config.yaml
head_dim: 32
d_mlp: 320
optimizer: "soap_variant"
Each number is 128 + 24 x the weight over its row's rms, rounded and kept within 0 to 255. Layers, rows and columns count from 0. The size above them is the row's rms in percent of the matrix's.

# layer 6 MLP down (transposed), 320x96, rms 0.187, rows 0-45, columns 48-95
size [ 99  96  98  99 101  99 108  93  99 103 105  99  97  93  95 102  92 105 100  98  98  99 102 100 102 104 103 106 108 103  94  94  94  86  96 100 103  98  99  99  98 100 108 103  94  95]
[[114 109 167 153 108 102  89 112 116 111  99 152 112 140 142 119 123 133 109 107 146 130  89 119 154 113 119 110  97  94  85 112 168 120 143 118 142 140 134 147 175 130 130 102 101 140 134 113]
 [124  99 143 111 150 123 142 112  89 166 105 156 117 122 103 121 107 142 138  77 154  57 132 109 166 113 114 135 154 134 165 153 166 131 115 151 132  88 108 108 118 122 129 104 125 140 160 132]
 [133  97 108 116  85 144 116 127 130 132 127 103 109 168 103 109 121 134 114 130 137 102 113 131 133  92 169 142 152 170 131 121 126 123  63 174 126 138 105 101 126 148 143 106  82 137 119 166]
 [121 111  95 117 141 141 141 127 107 162 119 137 134 131 143 175 129 136 133 168 101 142 139 155 125  68 128 141 142 109 127 113  97 116 128 128 144 148 151 125 123 105 170  95 120 139 121 140]
 [ 92 164  85 143 125 148 162 121 156 134 128  66 125 116 128 115 155 156  63 139  97 135 123  96 129 155 149 120 162 160 133 138 150 166 105 134 153 126 133 154 137  97 165 127 115 189 113 157]
 [138 154 118 105 104 193 145 155 105 102 124 161 123 128 145 129 130 144 135 113 145 136 123 117 138 113 128 133 124 131 135 127 100 162  73  69 163 115 133 130 164 101 145 124 122 167 101 139]
 [137 115 138 107 115 125 113  99  84 117 140 107 103 105  87 133 167 106 146 168 161 135 112 130  97 135 159 140 170 128 142 146 167 133  99 157 119  85 115 107 139 140 156  69 148 171 150 134]
 [129  91 138 152 134 106 158 128 155 112 143 103  91 120 104 171 159  97 124  93 112 125  85 138 166 160 131 131 140 146 151 118  86 128 134  99 142 114 142 119 120 100 126 106 131  81 162 135]
 [142 137 153 102  93 146  68 141 132 130 130  86 174 122 144 127 153 131 147 124 145 136 162  69 129 147 135 143 113 139 106 113 114 106 130  96 126 148  90  99 125 160 120 176 150 125 187 150]
 [ 89 116 110 145 121 142 125 120 130 141 148 110 134  83 145 171 111 128 170 168 153 131 138 136 151  81 146 127 134 157 129 127 152 140 141 141 166 111 112 132 164 144 148 133 166 108 114  46]
 [126 152 161  92 101 139  85 144 115 164 150 119 140 152 113 142 113 149 107 117 159 153 146 122  94 136 156 160 153 163 107 120 125 113 143 134 117 161 120 103 102 182 143 144 116 126 178 116]
 [161 129 105  93 135 120  84 133 130 126 159 181 134 110  90 117 118  96 137 125 147 137 157 132 104 115 112 129 172 113 145 161 143 127 136 182 130 136 133 139  80 158  75 165 108 138  79 141]
 [105 159 131 100  88  76 148 108 134 109 126 106 107 146 125  88 151  96 123 130 108 136 127 154 158 104 141 149 148 126 100  96 123 123 141 173 150 113 114 147 136 155 164  74 119 146 146 107]
 [150 119 111 154 132 157 108 113 153 103 124 124 142 125 129 114 120 119 150 153 157 106 174 129 166 172 142 138 122 154 121 157 120  93 150  93 123 102 115 103 149 146 124 137 121  90 108 162]
 [115 107 114  92 144 151 104 118  88 121 133 110 102 159 124  99 140  61 128 117 106 158 156 105 112  78 164 139 118 109 108 132 104  85 116 133 108 150 111 131 119 122 146 153  92 160 121 116]
 [163 137 126 119 183 133 129 157 104 171 130 146 152 107 140 106 106 112 133 120 141 163 124 132 122 111 154 106  88 137 129 152 111 103 128 144  88  94 130  96 139  96 160 159  95 135  96 115]
 [157 163 143 120 120 161 104  73 103 132 122 119 144 133 173 114 115 104 106 151 118 131 151 154 111 146 129 110 149 125 116 186 123  82 168 113 123 112 146 150  58 131 119 108 159 110 146  96]
 [130 148 110 127 146 149 153 123 129 139 145 149  61 129 142 128 136 126 104 101 132 118  79 124 143 105 143 117 143 113 125 103  89 115  84 126 156 127 131 177 120 121 122 100 141 151 153 129]
 [158 144 120 159 155 200 120 132 178 136 107 153 103 159 156 127  86 131 152 157 121 110 125 101 144 138  95 134 132 112 100 108 105 147  78 159 117 145 118 129 166 131 118 112 116 125 125 125]
 [128 136 155 147 109 152 153 118 116 137 129 111 141 104 153 111 134 100 116 120 143 109 102 104 150  87 153 147 137 165 116 103 156 109 141 148 141 128 137 129 127 121 106 148 156 148 128 151]
 [146 168 135 156 150 114 140 128 137 108 147 106 148 142 101 142 112 131  95 127 103 113 139 166 173 101  87 111 114 143 187 130 126 138 130  99  88 106 121 124 143 125 142  95 106  98 112 115]
 [134 124 117 145 119  88  80 134 152 132 120 185 157 127 126 137 172 135 132  69 123 149 154 155 147  97  69 151 138  97  92 123 114 131  96 124 114 122 177 154 131 146  88 135 125  96 118  96]
 [162 155  86 173 118 165 145 179 109 114 126 114 124 125 139 168 127 128 141 137 133 146 104 141 172 143 121 118 163 119 107 123 103 123 127  55 114 107 131 111  49 118 153 179 109 103  92 118]
 [107 103  96 142 113  59 141 116 125 129 121 128 141 113 109 104 143 162 170 120 115 171  87 132 143 134 139 136 124 112 118 149 118 185 131 144 157 143 144  78 128 133 108 123 130 130 140  89]
 [150 140  58  89 118 126 113 136 147 106 114 160 135 124 136 102 124 113  87 141 139 153 158 101 178 133 131 139 145 121 110 137 148 100 153  95 135 121 116 104 169 111 115 161 154 183 140 108]
 [147 127 120 152 143 152 157  69 146 137  98 111 141  99 131 107 130 123 143 158 109 139 158 145 187  85  87 153  98 144 124 101 125  85 125 144 147 152 104 118 152 112 157 120 154 157 125 148]
 [128 147 140 113 195 103 126 144 120 118  74 128 110 117 124 132 139  89 175 131 119 133  85 155 167  97 105 135 122 136 128 178 123 136 148  86 150  89 128  92 127 152 122 103 112  70 114 116]
 [129 100 111 115 121 139 128  76 148 108 102  83 113 165 118 169 106 151 123  94 137 135 121 118 166 136 147 130  99 145 142 143 131 126  95 162 141 117  95  86 153 112 154  85 130 100 112 142]
 [105 138 131 133 123 138  96 142 167 109 111  95 144 102 124 168 185 162 142 122 103 152 145 145 108 128 119  79 131 149  77 140 131  85 157 163 103 109 110 125 136 142 126 175 136 165 113 143]
 [154 109 129 111 136 117 119 119 108  96 119 128 136 131 136 108 109 159 121 131 135 142 105  97 108 166 141 197 150 133 120  71 163 139 149 160 152 148 179 125 120 119 154 123 137  88 196 139]
 [130 147 132  90 141 105 120 126 100 126 123  84 147 149 124 124 120 108  84  94 137 169 131 154 109 167 160 158 112 127 162 106 143 147 160 110 161 101 150 138 114 139  99 130 152 147  74 116]
 [105 113 118 108 138 132  82 129 135 160 130 124 132 144 136 100 160  97  83 114 123 125  65 118 113 134 101 114 163  89 114 125 112 140 165 129  90 132  88  89 106 131 126 112 152 104 165 153]
 [125 103  82 103 150 126 127 138 177 115 100 149 130 126 156  65  97 192 152 156 131 147 137  82 150 113 123 143  92  74 158 132 125 140 127 124 129 133 160 129  98 138 123  95  78 133 126  95]
 [117  99 158 126 134 102 158  85 147  91 102 102 124  98 117 148 126 113 104 162  77 133 158 134 114 154 146 120  89  96 158 134 114 158 136 144 134 134 170 183 146  95 127 144  82 103 159 120]
 [150 124 116 149 129 159 111 143 156 121 134 154 151 109  95 117 124 112 118 116 129 148 116 145 146 128 104 140 135 121 110 125 137 128 134 126 118 148 117 111 143 129  86 107 136 124 135 201]
 [128 145 155 135 109 119 183 150 133 110 122 172  96  81 114 113 146 144 108 148 138 137 136 138 154 148 136 103 134 129 124 120 144 146  84 146 161 146 102 152 113 122 132 152 173 127 140 135]
 [129  97 146 112 131 140 136 125 156 135 111  97 140 136 164  96 142 134 120 110  99  55  88 114 149 133 112 100 116 134 118 139 125 125 155 115  89 106 115 147 133 116 109 106 156 106 106 138]
 [124 129 138  81  89  98  75 131 104 153 116 137 128 145 134 174 171 170  87 120 125 113 133 171 110 179 123 131 137 100 128  85 148 129 100  87 149 111 146 136 137 127 101 110 146 121 155 147]
 [106 135 136 122 103 135 146 117 135 134 148 153  90 113 150 133  85 106 106 158 150 146 190 153 154 187 121 132 122 128 130  94 157 130 153 113 137 135 145  67 143 107 106 122 158 150 145 162]
 [117 156 143 139 131 147 138 123 128 153 168 109 148 114  94  81 136 126 134 103 132 112 159 145 110 143 117 158 113 141  76 140 142  87 123  93 129 117 136 136 171  92  86 131 170 164 133 154]
 [127 137 156 137 151 151 157 156 133 129 161 114  94  86 113 138 145 111 127 159 138 145 134 109 136 158 151 132 116 180 126 135  85  96 112 162  53  85 104 127 113  95  89 153 130 131 139 151]
 [115 116 101 136 134  97 106  99 142 147  89 166 102 107 116 139  84 105 113  67 201 107 137 121 121 143 112 168 142 137 146 120 162  97 115 136 118 139 131 140 105 132  79 152 145 140 142 154]
 [110 127 138 122 114 119 120 126  97 153 131 126 141 130 137 119 153 180 180  89 134 148 167 105 104 162 145 125 122 126 130 167 134 125 125  44 128 137  79 141  89 113 179 103 128 160 157 164]
 [130 113 164 117 111  90 125 101 133 107  82 143 181 158 106  76  83  99 159 118 119 147 145 100 137 109 107 127 143 169 122 136 119 148 114  85 172 102 148 104 198 130 147 108 134 132 143 130]
 [142 114  99  70 109 131 184 158 149 146 114 146 156 158 153 105  81 100  98 150 150 134 128 127 139 143 133 142 120 117 114 113 123 145 108  96 153 162 107 144 147 105 126 160 163 148 102 142]
 [154 109 134 149 104  84  71 111 123 138 122 126 106 129 138 161 129 107 138  97 134 121 136  83 132 120  91  62 112 162 145 124 147 146 128 142 106 167 126 119 103 142 122 110 146 122 116 169]]
# layer 6 MLP gate, 320x96, rms 0.21, rows 1-46, columns 48-95
size [ 95 109 105  95  90 106  98  96  99 102  94 102 102  91 100  96  99 101  94  95  99 100  98 106 102 114  97 106  93  94  94 102  78 102  88  93 100  94 108  96  87 103  94  96  94  86]
[[137 143 115  79 147 141 139 112  95 129 136 127 143 120 111 153 138 123 122 124 129 145 148 122  99 160 104 140 152 139 106 156 126 161  89 198 140 131 157 146 194 147 149 115 110 117 121 133]
 [124 173 128 103 120 137 143 159 103 125 153 122  88 114 119 106 137  83 181 113 106 133  93 115 117  89 114 123 125 155 131 129 141 127 171 120 102  62 139 136  91 141 102 142 121 122 154 153]
 [134 129 118  90 103 142 152 116  94 128 183 107 100 140 102 160 140 114 177 124 127 125 156 102 111 145  89 100 172  92 147 124 140 151 143 142  89 123  94 132 126 160  88 102 123 147 119 162]
 [115 159 131 141 101 173  90 111 121 150 146 138 113 130 132 105 147 124 105 145 136 134 125 122 128 112 122  94 145 140 149 123  96 102 128 153  75 100 147 101  67 124 117 142 101 133 176 138]
 [147 144  99 106 142 154 120 154 111 148  81 130 144 108 132 113 160 139 124 125 123 127 166 159 122 148 136 170 193 112 156 155 126 166 148 140  89 133  95 165 112 150 149 149 141  83 165 125]
 [116  94 107 132 140 111 159  79 135 163 148 184 143 116 173 138 129 132 124 110 133 132 160 158  89  83  90 135 134 148 163 124 131 146 133 164  93  96 135 100 153  98 149 118 124 132 140 147]
 [121 122 131 133 124 114 149 151 110 117 123 138 152 177 129 168 160 142 137 141  97 135 142 133 130 163 118 134 102 162 150 169 121 136 143 167 132 130 133  86 115 149 152 118 149 109 139 115]
 [137 126 116 112 119  95 130 101 112 176 140 109 146  94 116 119 157 132 137 188 123 116 147 153 107 188 146 161 109 113 127 137 151 154  85 170 108 112 120 140 124 157 147 123 137 104 117  87]
 [ 93 124 142  91 107 109 118 120 150 148 102 135 116 122  82 135 106 110  97 137 103 139 147 103 112 168 150 150 124 127 115  99 189 132 126 111 117 148 139 109  99  91  88 105 146 165 129 143]
 [129 113  98 161 163 122 133 140 173  85 131 154 107 148 145 130  97 144 116 137 121  86 116 144 119  84 116 117 145  98 130 119 133 114 108 104  99 148 145 127 129  97 126 155 129  88 146 155]
 [ 98 122  91 124 124 101 144 129 138 150 124 151 137  82 121 100 129 159 102 129 104 128 102 136 146 157 130 163 131 111 119 142 139 133 145 103  53 123  70 124 141 108 141 156  93 136 124 143]
 [115 131 110 109  90 141 141 164 135 133 146 118 143 104 204 105 110 169 100 149 156  96  95 139 126 131  95 100 130 162 129  92 156 134 141 133 149 108  83 115  97 143 142 141 209 122 124 104]
 [146 177 177 116 149 138 169 135 143 133  95 155 119 113 130  79 128 108 132 123 133 123 122 121 142 120 167 112 116 108 115 158 166 144 102 164 127 143 134 138 135 125 128 125 135 152 162 107]
 [119 152 120 147 149 130 129 148 123 126 192 108 123 120 152 143 132 169  95 117  95 117 132  92 129 111  75 124 128 139 127  94 167 167 173 101 134  91 141 165 113 120  99 136 118 114 191 118]
 [133 136  93 152 137 154 112 155 142 114 124  80 142 125 102 113 124 152 145 167 152 124  96 140 117 167 131 152 111 117 139 134 174  82 144 107 163  74 146 149 110 140 114 117 127  95 152 133]
 [128 127 107 115 144 120 140 133 131 111  87 140 120 140 163 111 137 116 121  98  97  88 133 116 123 148 116 120  75 148 124 126 121 130 148 105 130 131 129 112 192  79 136 147 128 101 114  98]
 [112 130  93 119 108 127 131  54  73 126  97  96 105 118 103 141 125 144 140 143 152 128 142 136 126  96 139 132  91 119 112 159  98  64 112 116 115 132 157 140 156 123 143  78 113 123 144 141]
 [ 87 112 137 107 130  77 127 123 130 100 145  91 150 106 126 143 117 129  77  85 149  82 124 143 129 146 158 121 192 149  99  81 127 147 140 117 134 132 139 154 160 125 152 136 134  93 129 111]
 [139 108 100 170 173 145 128 130 152 151 110  89 167 154 143  77 131 110 134  85 137 162 138 138 115 131 180 109 103 113 115  85 139 133 160 168 126 125 135  84 144  90 102 107 123  94 104 136]
 [142 151 102 130 175 119 127 149 147 105 126 108  97 100 143 123 101 121 108  98  89 157 135 106 191 117 109 187 127 111 143 141 101 157 156 112 136 126 165 161 137  95 169  91 126 129 102 117]
 [145 142 157 122 154 160 129 186 107  95 130 105 123 121 106 106 146  99 138  91 110 107 121 113 145 151 112  86 172 122 150 125 171 145 119 110 104 170 132 107 139  89 105 145 114 148 135 142]
 [ 94 152 129 131 127 163 121 117 192 101 110 116 111 124 163 148 125  80 124 139 115 112  99 112 134 105 113 110 156 151 140 116 135 112 117 128 126 130 156 113 106 127  94 172 150 125  87 188]
 [147 157  95 107 151 115 173 103 117 151 136 120 138 119  80 158 128 155 115 137 129 136 117 109 149 149 125 161 120  92 114 115 141 124 137 124 125  96 129 139 139  87 141 146 132 141 158 105]
 [ 83 147 120 165 196 126 113 131 154 139  93 117 102 145 122 167  93 118 117 153 185 140 122 134 144 144 107 146 152 151 133 166 143  93 144 124 118 162 130 155 128 161 122 138 152  84 151 115]
 [ 53 102 129 105  65 134  91 154 146 188 129 120 165 151  92  91 145 103 103 131 150 134 157 112 148 131  94 130 133 142 106 129 149 107 128 131 172 150 157 128 113  87 111 109 103 156 109 152]
 [140 122 140 153 107  93  98  83 148  79 107 137 147 114 152 135 143 137 115  64  77 109 150 144 136 131 135 115 100 127 129 154 189 150 114 133 117 146  95 134 119  95 121 144 125 114  90 147]
 [122 119 105  76 142 122 164 174 143 148 157 145 144 130 136 124 171 111 120 101 117 127 123 123 118 104 118 140  90 146  96 157 147  90 153 136  81 133 174 102 102  81  71 137 131 117 122 140]
 [101 114  86 124 121 122 141 109 140 136 143 137 149 106  79 137 104 152 131 131 140 154 153 136 119 142 126 122 139 130  96 157 148  95  96 105 139 101  81 137 151 177  76 125 126 110 125 148]
 [ 88 127  99 129 126 161 122 122 145 146 105 118  97 168 133 137 138 113 113 105 132 140 111 175 121 123  77 131 101  81 128 143 154 129 140  88  99 160 157 147 134 133  88 112  83 149 115 111]
 [142 111  66 128 148 137 133  98 125  97 170 138 140 139 102 182 159 116 139 142 138 141 122 122 114 156 115  80 137 132  93 102 118 140 163  91  88 127 158 102 111 147 157 153 104 101 159 133]
 [113 121 136 142 104 158 170 149 112 128 137 124 149 118 130 134 146  91  88 138 166 126 140 128 131 100 101 101 123 140 147 180 111  98 132 102 159  91 169 131 147  96 175 163 149 133 129  97]
 [120 163 143 121 119 129 121  98 131 135 140 101 189 166 129 123 104 109 130 105  87 126  89 134 150 168 119 144 152 125 102 141 140  97 160 141 179 144 142 181 154 136 146 141 147 119 132 127]
 [160 137 130 173 102 118 150 126  86 121 145 157 116 113 142 128 122 119 167 129 131 134 110 118 115 106  61 120 152 130  96 123 132 154 122 105  52 105 131 117 134 143 154 122 152 135 124 112]
 [133 117 111 123 137 119  81 113 136  96 108 119 103 122 160 109  97 140 140 133  94 110 110 121 146 117 131 146 105 147 133 103  98 121 185 105  69 119 103 142 132 120  79 133 122 115 114 155]
 [112 149 132 128 124 151 144 153 113 129 117 151 103 181 140 137 110 115 143  80 114 131 103 135 164 143 119 112 123 129 135 164  98 128 140 115 131  75 119 125 128 167 107 115  78 127 107 145]
 [152 138 119 100 110 126 124 132 139 165 129 128 114 133  90 146  93  86 103 109 170 108 141 119 134 135 118 125 140 115 141 157  89 140 113 119 143  89 184 125 133  81 115 130 131 103 124 136]
 [125 104 124 144 137 118  87 131 130 130 164 111 105 132 168 126 110 144 135 110 173 108 146 117 158 120  96 145  77 142 118 129 111 102 142 142  76 122 115 143 156 117 113 101 146 111 153 111]
 [115 106 137 151 109 138 134 138  92 104 195 112 138 153 126 113 118 105 108 137 123  81 131 144 117 121 156 151 171 144  98 132 109 119 114 129 167 121  89  99  87 102 167 147 102 124 128 121]
 [128 123 125  99 151  93  93 105 112 107 194 136 114 122 137 152 146 178 144 134 102 140 142 126 123 119 123 118 101 170 137 116 154 169 147 119 122 117 122 147 120 125 127 128  95  81 111 145]
 [129 160  78 130 118 115 114 152 105 152 135 104 138 124 111 115 130 140 113 109 101 112 169 150 124 140 162 152 127 124 158 150 123 136 135 152 148  75  97 174 111 116 117 145 118 168 172 125]
 [144 159 133 179 137 142 110 124 124 142 151 140 114 169 136 114 168 134 101 127 110 144 145 137 128 101 132 137 132  86 135 127 110 144 115 103  85 116 115 119  77  88  89 145 100  84 171 161]
 [154 118  86  96 178 142 133 123 122 128 102 130 146 110 153 139 110 163  86  71 126 146 156 137 166 136 110 118 156 165 154 116 142 108 118 126 150 126 155 158 152  95  90 137 158 157 136 159]
 [130 173 114 121 144 102 138  98 149 169 134 153 138 126 101 124 119 105 118 179 134 113 155 123  95 128 119 120 147 166 128 144 137  73  82  89 111 122 132 134 129 126  67 102  86 145 141 119]
 [154 110 110 154 142 202 135 113 131 166  91 153 118 138 137 135 117 165 141 123 124 107 105  87 151 140 142 116 115 112 108 150 120  97  94 160  94 120 185  91 110 134 119 122 119 125 120 130]
 [157  89 126 182 151  79 127 149 161 155 102 121 145 129 151 147 118 121 146 143  99 153 171 129 138 166  85  87 119 146 125 122 136 136 129 149 134 134 108 155 120 151 101 128 139 176 112  98]
 [159 154 145 149 103 110 132 156 149 122 137 133 137 148  82 129 107 147 153 144  75 102  95 135 122 139 142 161 151 176 133 120 104 114 136 137 132 131  98 136 125 170 114 111 133 120  95 122]]
# layer 6 MLP up, 320x96, rms 0.197, rows 1-46, columns 48-95
size [108 119 102 103  97  92  97  90  99 104  98 104  98  90  97  98 100 104  99  86  97 100  97 105  95 117 104  99  94 101  96  99  85  97  94 102 100  95  99 100  92 107  98  97  99  96]
[[117 150 109 142  69 135  99 141 138  40 144 136 138 126 126 130 158 111 149 168 133 137 118 138 123 131 111 122 102  73 121 138 118 113 121 114  75 115 121 147 129 154 105 158 112  98 128 140]
 [113 107 110 157 124  95  87  94 112 100 104 132  72 120 189 147 159 114 123 120 125 107 102  92 141 135 120 167 149 108 125 141 124 145 130 107 159 124 100 123 124 133 148 135 177 155 110 133]
 [107 112 132 101  99 124  74 103 151 114 164 105 159 129  97 135 156 111 121 133 120 141 126 137 120  89  88  93 128 129 136  90 125 112 121 125 144 123 145 155 125 160 111 105 161  99 134 120]
 [101 136 137 120 156  92 190 134 127 102 127 115 161 167 148 100 141 119 112  96 155 151 168 116 118 125 153 146 149 122 116 185 151 179  80 142 136 149 106 128 150 114 156 140 132 174  78 123]
 [155 145 103 192 146 133 140 146 156 116 178 181 134  94  88 113 143 115 150 139  74 143 127 135 116 169 140 117 125 103 134 102 149 108 113 110 126 149 136  87 141 120 114 172  99 106 155 115]
 [103 120 125 135 137 153 139 114 125 136 170  97 116 150 130 135 126 114 147 128 145 132 119 118 140 134 165 140 160 143 142 146 101  97 129 143 139 110  98  95 117 150 186 128 115 105 166 134]
 [158 111 152 130 142 117 130 102 141 175 130 104 135 123 152  94 103 110 134 162  90 141 176  89 148 133 163 114 159 110 153 124 137 160 122 163  97 148 143 132 154 144 117 147 150 150 122 171]
 [118 139 123 135 167 146 138 176 142 119 110 154 160 108 121 120 135 156 110 137  99 136 109 133 127 138 145  76 133 123 138 152 178 115 100 105  95 129 109 163  92 133 131 119  81 137 105 118]
 [114 147 162  80 120 131 142 136 109 142 124 128 117 105  80 140 172 121 122 110 115 148 153 140 124  80 117 112 121 145  83 141 156 113 129 108 135  97 156 137 122 154 118 123 133 136 194 119]
 [138 107 147 164 121  81 133 130 104 172 109 141 119 132 113 115 121 181 112 147  85 118 186 102 141 124  88 153 130 121 118 136 125 136 149 143 155 108 151 133  96 155 158 148 153 130  88 109]
 [140  93  98 112 157 112 145 124 111 138 144 120 151 129  99 153 120 204 121 111 125  90 143 125 172 127 146 166 176 112 162 142 157  69 113 105 115 110 101 101 149 133 139 145 116  88 127 147]
 [147 136 135 123 115 128  85 101 129 153 156 104  79  80  90 118 118  90 164 105 135 115 148 110  98 131 147 168 130 124 149 123 123  88  93 122 127 102 124 121 111  80 115 153 129 125 126 126]
 [114  99 118 100  84 146 108 114 119 144 115 121  95 182 131 164 159 134 160 143 126 133 130 142 102 124  89 116 143  79 153 127 148 157 107 164 137 141 150 108 107 119 158 129 112 139 128  98]
 [130 154 147  94  72 127 147 129 126 131 153 117 127 175  99 140 167 141 131 101 136 126 111  80 117 147 141 138 144 159 119 106 114 121 125 148 139 123 140 108 162 126 126  91  93  96 143 116]
 [ 99  98 123 104 168 166 138 144 110 120 132  67 178 153 122 143 152 106 123 149 132 137 125 128 155 153 149 145 103 111 120 155 110 128 113 101 102 134 112 114 118 178 105 110 148 125 113 137]
 [106 141 148 126 146  98 128 157 159 168 103 121 100 130 131 140 136 159 100 117 155 180 100  82 104 123 110 153 144 103 150 159 128 151  70 131 103 103 154 141 119  98 159 140 151 164 105 159]
 [140 131 154 105 188 143 119 104  85 135 187 150 108 118 145 107 126 113 143 101 104 168 196 117 131 125 144  93 158 111 126 103 148 119 145 101  90 136  98 138 112 127 145 107 105 123 175 117]
 [135 106 137 113 170 110 101 134 158 110 101 105 124 130 133 129  95 139 168 112 149 111 135 114 100 143 142 134 134 105 141 120 150 158 143 165 135 106 102  85 128 124 140 129 128  96 158 124]
 [113 154 103 121 165  81 101 109 157 138 121 140 126 146 142 134 104  75 132 134 125 105 136 128 109 150 102 102 125  71  98 145 139 169 114 140 121 130  92 152 119 133 140 136 115 120 144 170]
 [149 107 129 120 123 107  99 114 125 117 127 133 152 154 142 170 183 111 102 162 102  94 144 165 152 112  95  93  84 153 165 154 154 132 135 125 111 137 126 113  97 147 109 124 148 123 120 134]
 [168 108 154  87 101 148 150 115  87 146 119  82 119 110 150 107 137 123 118 119 138 141 101 108 145 121 111 113 109 109 135 130 115 100  89 160  88 114 126 111 145 104 122 115 105 136 157 155]
 [ 92  73  98 112 129 100 109 124 186 116 158 164 118 158 110  52 152 120 109 125  89 155 117 146 126  81 138 137 138 160 165 138 148 121 141 157 110 146 161 141 161 122  95 130 185 146 132 120]
 [161 127 158 123 155 121 116  96  83 159 127 122 178 139 161 114 169 148 124 156 103 155 141 160 117 107 143 144 154 131 148 163 131 118 110 146 120 154 139  97  84 138 153 140 171 135 139 136]
 [118 161  89 135 147  76 144 135 108 126 109 118 116 103 114 147 119 147  93 107 158 159  97 120 122 127 110  94 159 139 127 144 124 149 128 103 105 125 110 138 153 131 167 138 150 115 149 161]
 [109  92 155 125  94 114 119  96 145 147 128 119 164 129  90  45 103  99 165 155 124 120 135  85 138 145  98 121 133 123 102 166 143 107 132 140 140 112 131  98 104 112 158 118  84 132 125 140]
 [142 144 174 100 150 122 113 157 118  92 141  77 131 141 105 129  90 148  96 124 163  75 107 122 145 119 118 103 109 124 160 129 136 125 118 113 161 140 149 126  88 134 156  83 121  85 104 138]
 [132 116 159 154 125 151 148 121  96  82  92  99  88 130 174 135  78 140 121 120 151 117 137 172 151 160 112 133 154  96 129 144  93 142  95 151 153 152 114 168 159 128 152 131  99 126  84 142]
 [140 119 164 136 122 147 109 153 151 139 130 131 131 146 166 165 133  82 171 130 119 126 133 113 114 116  75 152 124 162 128 132 106 120 143 119 127 163 156 141 146 129 149 133  77 156 148 131]
 [112  64 133 108 150 128 152 121 110 126 136 132  99 132  84 144 100 145 154 132 163 152 124 116 142 121 126 102 106 129 146  92 116 165 123 147 145 117  62 117 161 138 139 131 123  72 177 139]
 [132 124 122 140 148 176 130 150 110 143 193 106 130 169 176 100 150 122 147 134 123 122 144 121 120  95 120 133 113 100 139 110 158  91 118 128 112 153 148 176 113 122 152  94 112 148 131 120]
 [120 150 167  88 125 189 155 168 161 132 112 156 143 139 144 118 162 138 132 118 136 123 103 112 141 148 113 106 136 162 125 127  99 135 134 141 136 149 118 145 154 116 127 105 106 159 101 122]
 [144 137 175 134 126 100 148 111 111 110 125 112 117 116 164 123 108 116 100 165 107 132 101 117 157 140  81 133 134 144 109 155 128 121 125 102 118 120 119 147 120 137 100  88 137 131 115 127]
 [115 128 157  94 128 134 116 119 150 117 116 128 116 183 135  85 143 117 135 145 153 132 133 127 135 112 119 161  96 104 173 136 107 136 137 157 111 109 132 103 101 125 122 154 168  97 120 156]
 [156 140 127 129 132 111 125 178 153 134 146 122 117  86 135 161 144 142 126 118 107 129 131 163 140 104 140 146 121 128 112  95  82 129 139  85  86 155 119 105 123 118 125 114 115  98 127 172]
 [111 179 118 143 109 125  91 120 132  49 123 131 106 174 110 148 110 107 148  99 143 138 103 155 159 144 154 112 113 145 150 142 111 122 176 117 128 125 118 103 121 116  49 149 109 142  95 140]
 [164  97 114 184 160 152 130 104 118  78 122 123 110 154 163 103 122 148 162 115 145 128  93 138 114 158 111 113 119 114 116 132 139 124 154 146 114 129 166 129  96 152 138 105 131 149 109 154]
 [149 112 143 105 128 140 113  95 132 134 112 107 137 130 119 154 142 125  84 153 160 173 139 129 177 124  95 130  86 159 174 129 131 147 146 129 133 172 106 124  87 121 150 155 141 130  88 111]
 [152 110 157 127 138 137 111 118  96 131 161  91 137 129 141 129 106 147 141 114 136 137 151 114 131 142 168 139 124 137  79 148 126 139 129 128 155 141 174 131 147 154 164 101  98 181 131 156]
 [134  94 117 197  99 116 154 115  93 130 115 154 147 137 116  95 116 128 134 132 107 139  78 150 144 118 117 137 138 105 154 163 127 109  95 115  68 134 129 153 118  91 112 172 152 131 112 131]
 [144 129 130 137 122 143 140 132 131  95 180 120 122 102 137 110 139  96 157 124 158  90  84  90 150 117 126 122 111 119 102 121 133  85 111 101 132 113 117  81 172  94 112 110 148 127 101 191]
 [138 112  76 151 125  98 121 103 145 157 150 129 152 132 126 135 137 101 174  97 163  93 121 131 121 129  82 174 147 109 153 115 167 123 129 125  96  84  93  90 115  76 106 168 149 123 145 142]
 [108 157  99 140 126 138  84 124 112 107 136 143 100 133 104 118  89  91  79 143 123 112 122 106 131 109 118 110 113  50 127  89 137 125 158  74 116 111 125 113 134 131 143 127 120  92 113 116]
 [161 166 161 169 151 109 153 131 113 115  82 129  85 104 158 157 148 117 101 122 121 131 100  72 103 119 181 127 115 101  94 127 144 188 114 143 161 119 121 102 136 115 155 134 144  97 137 140]
 [125 160 133 138 100 175 146 148 151 138 117 143  90 112 130 140 144 158 108 117 121 142 100  99 106 136 128 146 140 162 152 127 152  90  93 111 151  84 128  81 141 133 128 123  74 135 125 100]
 [124 112 138  90 111 129 175 122 117 123 119  94 125 123  58 133 120 154 123 136 164 123 118 113 140 143 138 152 104  93 105 162 140 162 154 121 107 109 119 120 123 159 119 145 126 135 100  87]
 [167 156 110 148 127 127  92  98 115 134 126 157 132 139 149 115 150 110 130 144 129 190 118 156 110 110 164  88 117 143 159 140 106  93  94 118 120 139 149 161 146 110 171 157 121 102 143 111]]